From a checkpoint of a small transformer trained on Wikipedia.
Size: 16 layers, width 256, 4 heads of 64 (2 for keys and values), MLP 320 SwiGLU.
Architecture: LayerNorm before each block, rotary positions, tied embeddings.
Training: 334M tokens, 10799 steps.
Each number is 500 + 25 x the weight over the matrix's rms, rounded and kept within 0 to 999. Layers, rows and columns count from 0. Numbers have three digits each.

# layer 2 MLP down (transposed), 320x256, rms 0.0468, rows 176-184, columns 0-255
505470521539500485486487494496457517477513495483505492532525464488521476503541483494498484463537459503541480516503527539462495528524505491473499508509493519501471500501490476473504511475484443474501508488534512460510489541543509532520509428480491516496485494452513460522463497508557474495499486499495517509529499498487494483502498493454534489496521516503514531496521499500540518538471515504573519527464476484526521461496473528525520517472503462458506479529493552530530467507515543462512496500470495465489500473472528499491516540537504526497500514454485499452542485530496481497526477493431511505512474485513501548519485487520501512491493533470486499489505508515491489488496492515454485495473475528495473490494476505535532497571466530538489492460532534505472501474454494
475465489524512503500508494482507515481524499513478498460497473506536571468448508535498542511446471490490524479499511474525522478504512473486551484475522509476506487523487513458490463472521501509533505479489507478483465462470524504475465502488534490513499509455534496516503471511514483524476510500474514539530466499520492465498487458539486493497502480493470483502511470473476487482498478527489475518524479544496445543461484483484555486493501492483537504508557519525483493451533506502536534527497544475496507535498525520539513466513564462494499508515487492502511492512499500527500508479502520508550489498533464458501486513500524491486455505493528482489452537497464458451510482536510505506483458490442505490502486510479469533550503506493516486492489526506448518520510501
485506469501479501501504520450484531544507532470497461532462510498500500521530479532511508525499499483518486480470484489481505474481499504471445476467508514486510495524498454529510478526508482511545544450462469504464492513502502502483513474528505518503498566440458490498488537483506505480506466551531498486468512482473499505496554472485516471490498490505506507506485497543454461516534515510487500518480511526466492545467513453522476510529507504477455538496539478507511494466486470480523529542481503508520533500530483471514448496500468479519511447509519537554479495505508506500512530507564518436533480497475497509484480491517506495511457512508501490557535501507530525478482487511491517521479479510490483491482450504511525533487525480475522528468489475461496533462511466
489483488504462518484498459476511493492434513489455453555497516510488472497526496491530457505506482497522520497506542519482464494489531518470502509523539498482549498483499506518501523515495502478429508525535495479503484540511478517493455525467484526488478523460554516530475458514468500494528475470509503510501479511490478514471507503467516524524543498510464508499478468528513518507510513500492504512492464479580516469505541509451527513519539534505520516463479503522469499457452495464509471474511516465530508501516494540502471500476482500490473484509451502551499542516521507523512476505542497540492487518458485451509522492505507501521523473498487506476546530479499452487498451487500533456514500513550407463518481493469453482539484497490487489494504487538514532524567498
538465523509484514520469496506516477491541497517503522487533499454490507514520477485543527487491542465502482532485492545509498468491510513485533506460481506528468485487479495502494518496478518489504520515528522492494550483483532537510495478553517494481505544472491502504503490497536469502507525486432479506530517488500508498522493504491512498451488526530529508497513504491532501482503494521514471528487500499503493562447531479473495474523516509482536476513520460509509511520533462504539468517531495509516472490487467510538526458530482517503502481500494453553460494507526497460553494513484468498506489552536491490509474483507507544510467490499513516529506471500499477457487521448515474493490498506452484486501487505499478496468516507461445476507490490525516496500516503
495505538495496492518569495509483466503504498479531481513494514472480508487456468506505474492517536518523485472505475518451450506476478465487476491499506474454485491457513505534497464472485523542466503482486481490496464488512452479503516477483499517538528502509496504511481525517466486525518480508510525445487512504502559524481460458514512552474505486490486572530491562539507519544469516459545459484486531497484483461497525496506468504537557512499521518516505490531446488515491511499501463506532527495544496499507532506524512454529479475558483514496502509458487491503518528525524550486469496528457510511538506476500533455520534519506505471513523486522472505466480524504489535488465475494510522451491478486523500510507526520494519587473488533522471477478512495485486481
471483513446540508480477452489496507487486507523507480530510487504476514473512530468439517520500459513475492506518524531500476515486485479486499505486481522499473492504498487470537488508480503470518492488493500433535503443475511494453552510486515496535508447525488468483517504501546507505477475487476490547489535518490482522529522466494477523518485488467489480488503535468516464505476495531503484510499492461523473496488503545493487518483497536472473543512513523487490479482502492546506492475491540445521488483544488466512466466490457548509483454510499493511510506463484488509484532541535500494470493466490505516504537486475534456476522512503552485509474490505490513495447524571515485530487529492501490494532511491536528484527518478537545514495506519460444466500515503
494426504455493499521504497486501560496494474481488458489536523507508515495528503518551502502463485522467521462505515479496529504518487486552486536478486515528465491519486499489498510509527511504497448508538528486477482498453473503508520534488517527542485480510476484512487463487490466500511519500456514531523537512484468530488530481539484499521525494529481536467502509539473469513505501479488534511555512468490526500534511483451500458475544498486542454484527518508488477498493488462498521492468492476521462499476524515515472507464482517545485499493503521534517460515488459463447487457490531527470502533504508494514479542460478477549541468512490494493506504538551515513527491489509483475510498486518547494550547487493493475514485482503515459481507459446507500535496483
525550506533535487532517487531514463468472504512500459479466460471481463538502470496525466518502487495484521529471500502479494507476521454477473483465488529455524528517529518493516472475516517484470480524494439457509533533481523501509521457480445494536482491498498513494526481464444504520517483534529515493444467522450482510494474469506517508497502510520531498528525516509445472520523498483476536522482513446501511487484493536524515513517538513509490464542474498488464535515465498502510509442435532545505501498545500518464517529479539524466485547527529516473518522493497561506546513515501512470519503513523527523501473435524502505489522510539483509515493495493489504560517514499484534515504484500494513505536451467460432533544502501496484498466495501511453475504460518
# layer 2 MLP gate, 320x256, rms 0.0469, rows 177-185, columns 0-255
488493526484512509494518497582494488490512476479459487488495497533513468460543457462560457467513523498487472526502499514518501483456474474496493455488478505502487472501550530538479499490498511502455493530485524513472525482473466514555496510501443482484538530527504520522488505492515479485513512489503509459537483497478500519481478513482509493475514490465490491451499531535538423520503517489528498481508540497504511488540520475482456534507535511503512530474460486518540512493499513517475496452452499471482530498500473540485538517534472533507462434498479530495488531479505435520494536479495454523443494500460512494485495523480458475527495538517452482502494507524509484501491550497546495497523522486504467526556511481517477481478550501494506568494520494527507504501475478
511486477508498484559524517443456545547520451490471507533548473488535505491537546541524440505556526520477503509466497500475506479481445536538492506495477496488522465489479476516491519474536518505509534516477471469514441525516494484496476528494483515488459519508476475522486525472491471456506448467514499491500519486514484543500556437511513548496450515486504518497446473489504474501518506520521509480498474507487500475516481508481482494519459528520504492493539491480489491503545500510567496522495519519530536495489488494514511492484509469496494468481482496526545524508503557526491504547566505511479518511516515516506523474483470460537499488526503479527547513505535463520485522529522486544469518482503513510526481505473517494551472464460487557506498506525486451503493449
476463513499486485527510499534469523560451477494518532531519465503471506446440511531465489514514520498519467474515492520515486515500454495454537511465503536471509438503508508534483506483509501489531502485503490479445448528499500478500488461479501492518479507475508492539485512510518506498506468523518518489545445484479533515499534504512516461517543471472476494493523508477516540486464523543532463475484471525531503460544518508488495509552481517508548518524523499495487511450506484479488493506485493491494511502481468467519502495487474491495480471505451499514473520476496506493524531488505494515482522514478515515523468481536495498461555468480486491484475542505486537532522520441506473544529542489462490531454530508518479495534510449510526527521468477541546493571524498
482465490514499524522519548522467537530503459495494513517505486516498467523498486523504498508490485557517483492526498485499506505497517552521506510491514480479517529515514555493538477481510548494416473495508471480509493518512494512496504498470497486517475479498523521541485516471474506509532493493497507518513539504466535463505494504488549511483512493519521502493477471495454508506499483559491509478500528462486510501512482513509531489556495495506500486519506544529489498500516510518470476526463477521511513503510514493505517513500529511498468474487499499516512462522508494494539475501485485511510494497512513505515488460535497499483532541447502483470514498464523508503479494484493508482548496483486503477492471498486516507504510487524507498478470534556483445508501509
477466496510524481510509446478556474535516489502529506491484516551488502455527479474518531460482527516503499521497531535471518570486527486541497499509508503473485534441477509503460516505474528482531455521510506492532503504479504467481471485497483513485515496484485478458521490479516505482542483513474506505479472509536529534519517523509521538493493443503533445477567510505479487544523476520517468534490520487516485487483484497454491484503514516505503513516505510511464516521462473485515481527484533510498565537518531492490492499510488527493468494542502497481488531529477495512538543459518498537495501502497486477479449419526468474472457499476536468482474433512525512517516498502516517490479518517464502497515496514472503522526508490491546504503514491545543449506470521
511462479499500531482501485469503503490477543518509452520534477552504520485515535503491540535471479474490475484490511526500481499501513508518566517521473491489527546555462472443571518488530528495505508499506504509494505500506543492522505510464560473528504483482483493536504505540525470498479490480484504501497557481499518534535478508478522520519517513499492512475530475497524496475464464509507480480493502453521459531552463531482471538473451454489467528532520532490482459526475501520491520504510477485490502481512499496501458479453488504496477471485497507506491513492497466493496515486538472499467494457471558486493542473524517473459531545508511512525488517482487512502487531509534492519517521512525477488499518523510525525494505490534474517522502489457456489496500471
551520500507503529488476486510481471482498500504566501461504496492489532458503483497552490541543500457527462516496477522461488496501542511541491497491516475537509457519512467501460492495450508463525512463502508501518434482504533487508529491482514506523501492537478493479536541527487506495503496525515475510497488481503495513468503543489494508456472503496483461505466524523531502482468555505514477526519532504539491426486531531558504490564505485482501513494476512499534512531526481498456505516501508525512494470515524536479509564511490495479536536513531516466504540508494530483490513497468493508526525491510536479484534505544469515498490470487509492475499481468493499489458505504527513512535507506519502479497481484559533489503495473467472481513514480527463448482514518
510440494511481531553467501568495498531504546503496490522476471491477492508543462481521524494511462499475559511505497494470511524513488509492501495511499489534530496526504538521471540455502559462482516500530501489519518491535522529545504506458492539506536526486511499514484512432511452499501494496527517482494502520503538504467504484490523492470496506497500456483461561460504515483475522445551498470519541485493528475496510557483515456546505456526470488530484515535491477506499493516504513469464503479442498494491483497534521474482513536508481550483558477519518514483431528494497553504458536505509467500515504512456493439477508484523466517520459483485463520510462543483501506502502464510491473468525521503475470520535467577533485494474476491531486480469478476452489510
505515429503519515496492570552420501473507490493521505510496455532526476493459531499479483526477507543499518499485544494517483537521512472517488496475477518530528525519508468523519508505537514501416498543497550501469496432482490497545493497508520431519440470482502483483534493524495493548523490467495514513520511506528508521501517530519500534564501522536478478524494491481484554466504461463526462481491505473495520500498490495472496514511478510496500508519502495534534511477515504470499529480509450558512482502495510517524535504488466458513480537495492500480549511437513481467507489537528493474494496510451528517503505450513520515478504543494467532469527475553497472506495480509481507497497486481476495472528435498545533530484518511492523500470462468482505457443487522
# layer 2 MLP up, 320x256, rms 0.0467, rows 177-184, columns 0-255
500512509487455523496510520521507500537507504492496451459525501477459453492462525480501533535519503483530495493484452485475440537507519475475444506499440511501529485497467545481488472479475502468474461513510525541541488471491468482530546503506527517530498466523496492474504486529503514480506462564490506499467554477497489523459506469479506501489508525559547523521504488472530542466563567445526516531531524466503506452480498488505486519532482469483487518494456516484483485521555493533439492479521502474498503499486458549463497498458463503517489488493477492494465463502523519491476523483511469493458528483520473548513502513466507548508549493494499522521528492435533528517496522490521479480499519503550517475488431524531533482541481498490511481517504468472516495482522505
510482493502490519515533478480495512510521464487523489466535461488474535503493541542490529501489493471473499483522552508491485524500491563501499474526484429480517509509515517503475481522475486463501520488493457524499477519524482544494499555489512510510515484513478509507465476496530543554452533519496466499493487551525464468496459503483495488525468514497521465505463475505526505509511434481521506493519488484481514482535480492495480496502522507490527479505503486495509478537493495499529491506520508545474461472458473479467482510460550489532528498507497471508494529483513508498492479524504472509521496531499551527541496521501504477447496482529496464496533524523468545531511487495519500483504480493531488504516501455512510524476537465507466488532465551521522468523475506
536546472456460521491494502551526522553537478459556534473468487524505516523496522477432508519496506486504529534504487476510482487524472486462502518498514507478517511496446520466484506489531537531496507509477501485527522506493526485495506527494521441495522490500478536448503490465508522491480545483492480498485574500485516472534482454475470502510486502495503477486496489484539450528468523526490487486504485544483451497552520522522456511477485482493475517543491543483535484534529521545484510543504546530513515495487559543476475495502509531512546504489477529489487508484487543479462509511486499479469470514488529519465492500462474532481490511537477480524477490486525529494491477531508528470521491476521467485480517530532495494509525527511518471500458518482484516528512460
462479463489519488486471531475505531547438499509479487503486490526504481476521516531469487516476490513512505486515542505503470504497548513521524508552532484475519497565518523525516448522489489474522477485460484478483462480484472441466526505454485511507462473507526521480524513524471532482522520493523506498472474512481507487500508523491481489525530468467517472520550515518491483555511495508518476469501525466505509504508508542496484524463524477513471555519472506476532481486503498498474545475446514437487517516548498524473541513483491473492519483512458515482507478489467487476438524477507526525498511503485494516488515481482491488495508556513453499481500512496518537528503458540498506503511534507503511498489554502511554487521481515508550473498507505483532513502512493
485473527472531515475459541463507512513513468526487496507499496516485495524511494523550496488508546499473472505525490508510521460498498547499492497508468492513527470474483470471509549537548504477558527545532483522488511508494510466499501484471491520429470501547480453508462474490553500494435511469496453532456496484502535502471515500504512515502536534471506471512506490491473436457491518474474520545483504512504502540510484510473498500508504545497499513471459508500529569501495504442477534543495482530483468478452485476508485494453509504483512489481494488505491506556483432458525511500490497519518490532475517520487452530507457488491479502467510508482555489517524491490464499522502485520496495520541524512474523501457512474482512464537544493518491498530477540510502533
522529489541483471508526547483518475476460498508522484530487484531508441480507521523559508516466564510527495465521499529506556458437485475515526470494520461497506492509491503455507529484514508493503504502495510504495476494540488521486457473493502467490504486484459512525523493497461493476489529503498499442517530467497528541507512489469508499506499481480496517539513457525526504486481493496532506475482522506519488478514482527504485521450459465489520499511484504524534496483467522501503515513483448516413463530485499497498539503480544487485501517481520504515489464513521520482496516479491488477526490463466522452481504508523497453502524518554486517501484513487490496535503486489465503524500489559496445467487476517515471498555489519471496489516507488519476482479476456
502483473464525524510508459475537512497522485496517510490476515469475540466525535498544526527489452526502468495515518531499508504503524529502481493536532502476483512473479541477477476542508516525476539493551516490442487413535508522478488484509488510506519512496500485494520492493518525477521524518486511505491500485516518529486489492485472463457509491530463499500517521532506484484516459503494558521495500534510468522489528480498552487493542474510512505463522491533511496479480488558503513486539487490504459516525484465515465473495480501506505473488451491513491487482510439468474514539508518504523456518496494545510493464521486492497479450487525428510518475540502515457515486543500496513530481461509476503507498469528480499512481459501513471483495471494502464498533519
520505496496471499498529513502475536596497488474510505491507477500517551511476474515504487504529464456513492501517518516512510517515484468532560514515489539457495511518402483502483549535495487487552511488500487504459538491506525506488513451528527485454523529483525506486487478491531495501461462475518508525549528465536507509510474498506525488454525508490499490509554490533508474462508511524486520513475498544470507511494517530502506433530504498516465555503518571533526531501514492488487499508587506494520536525504483516513558509483478482509522471460485466484457495538471485498521470529533480494462509488512505483527488516497465528564501516489492504515480493497448532484432448487479480521487522488553506526465500521499523501467476470516437486493520485510500501501480472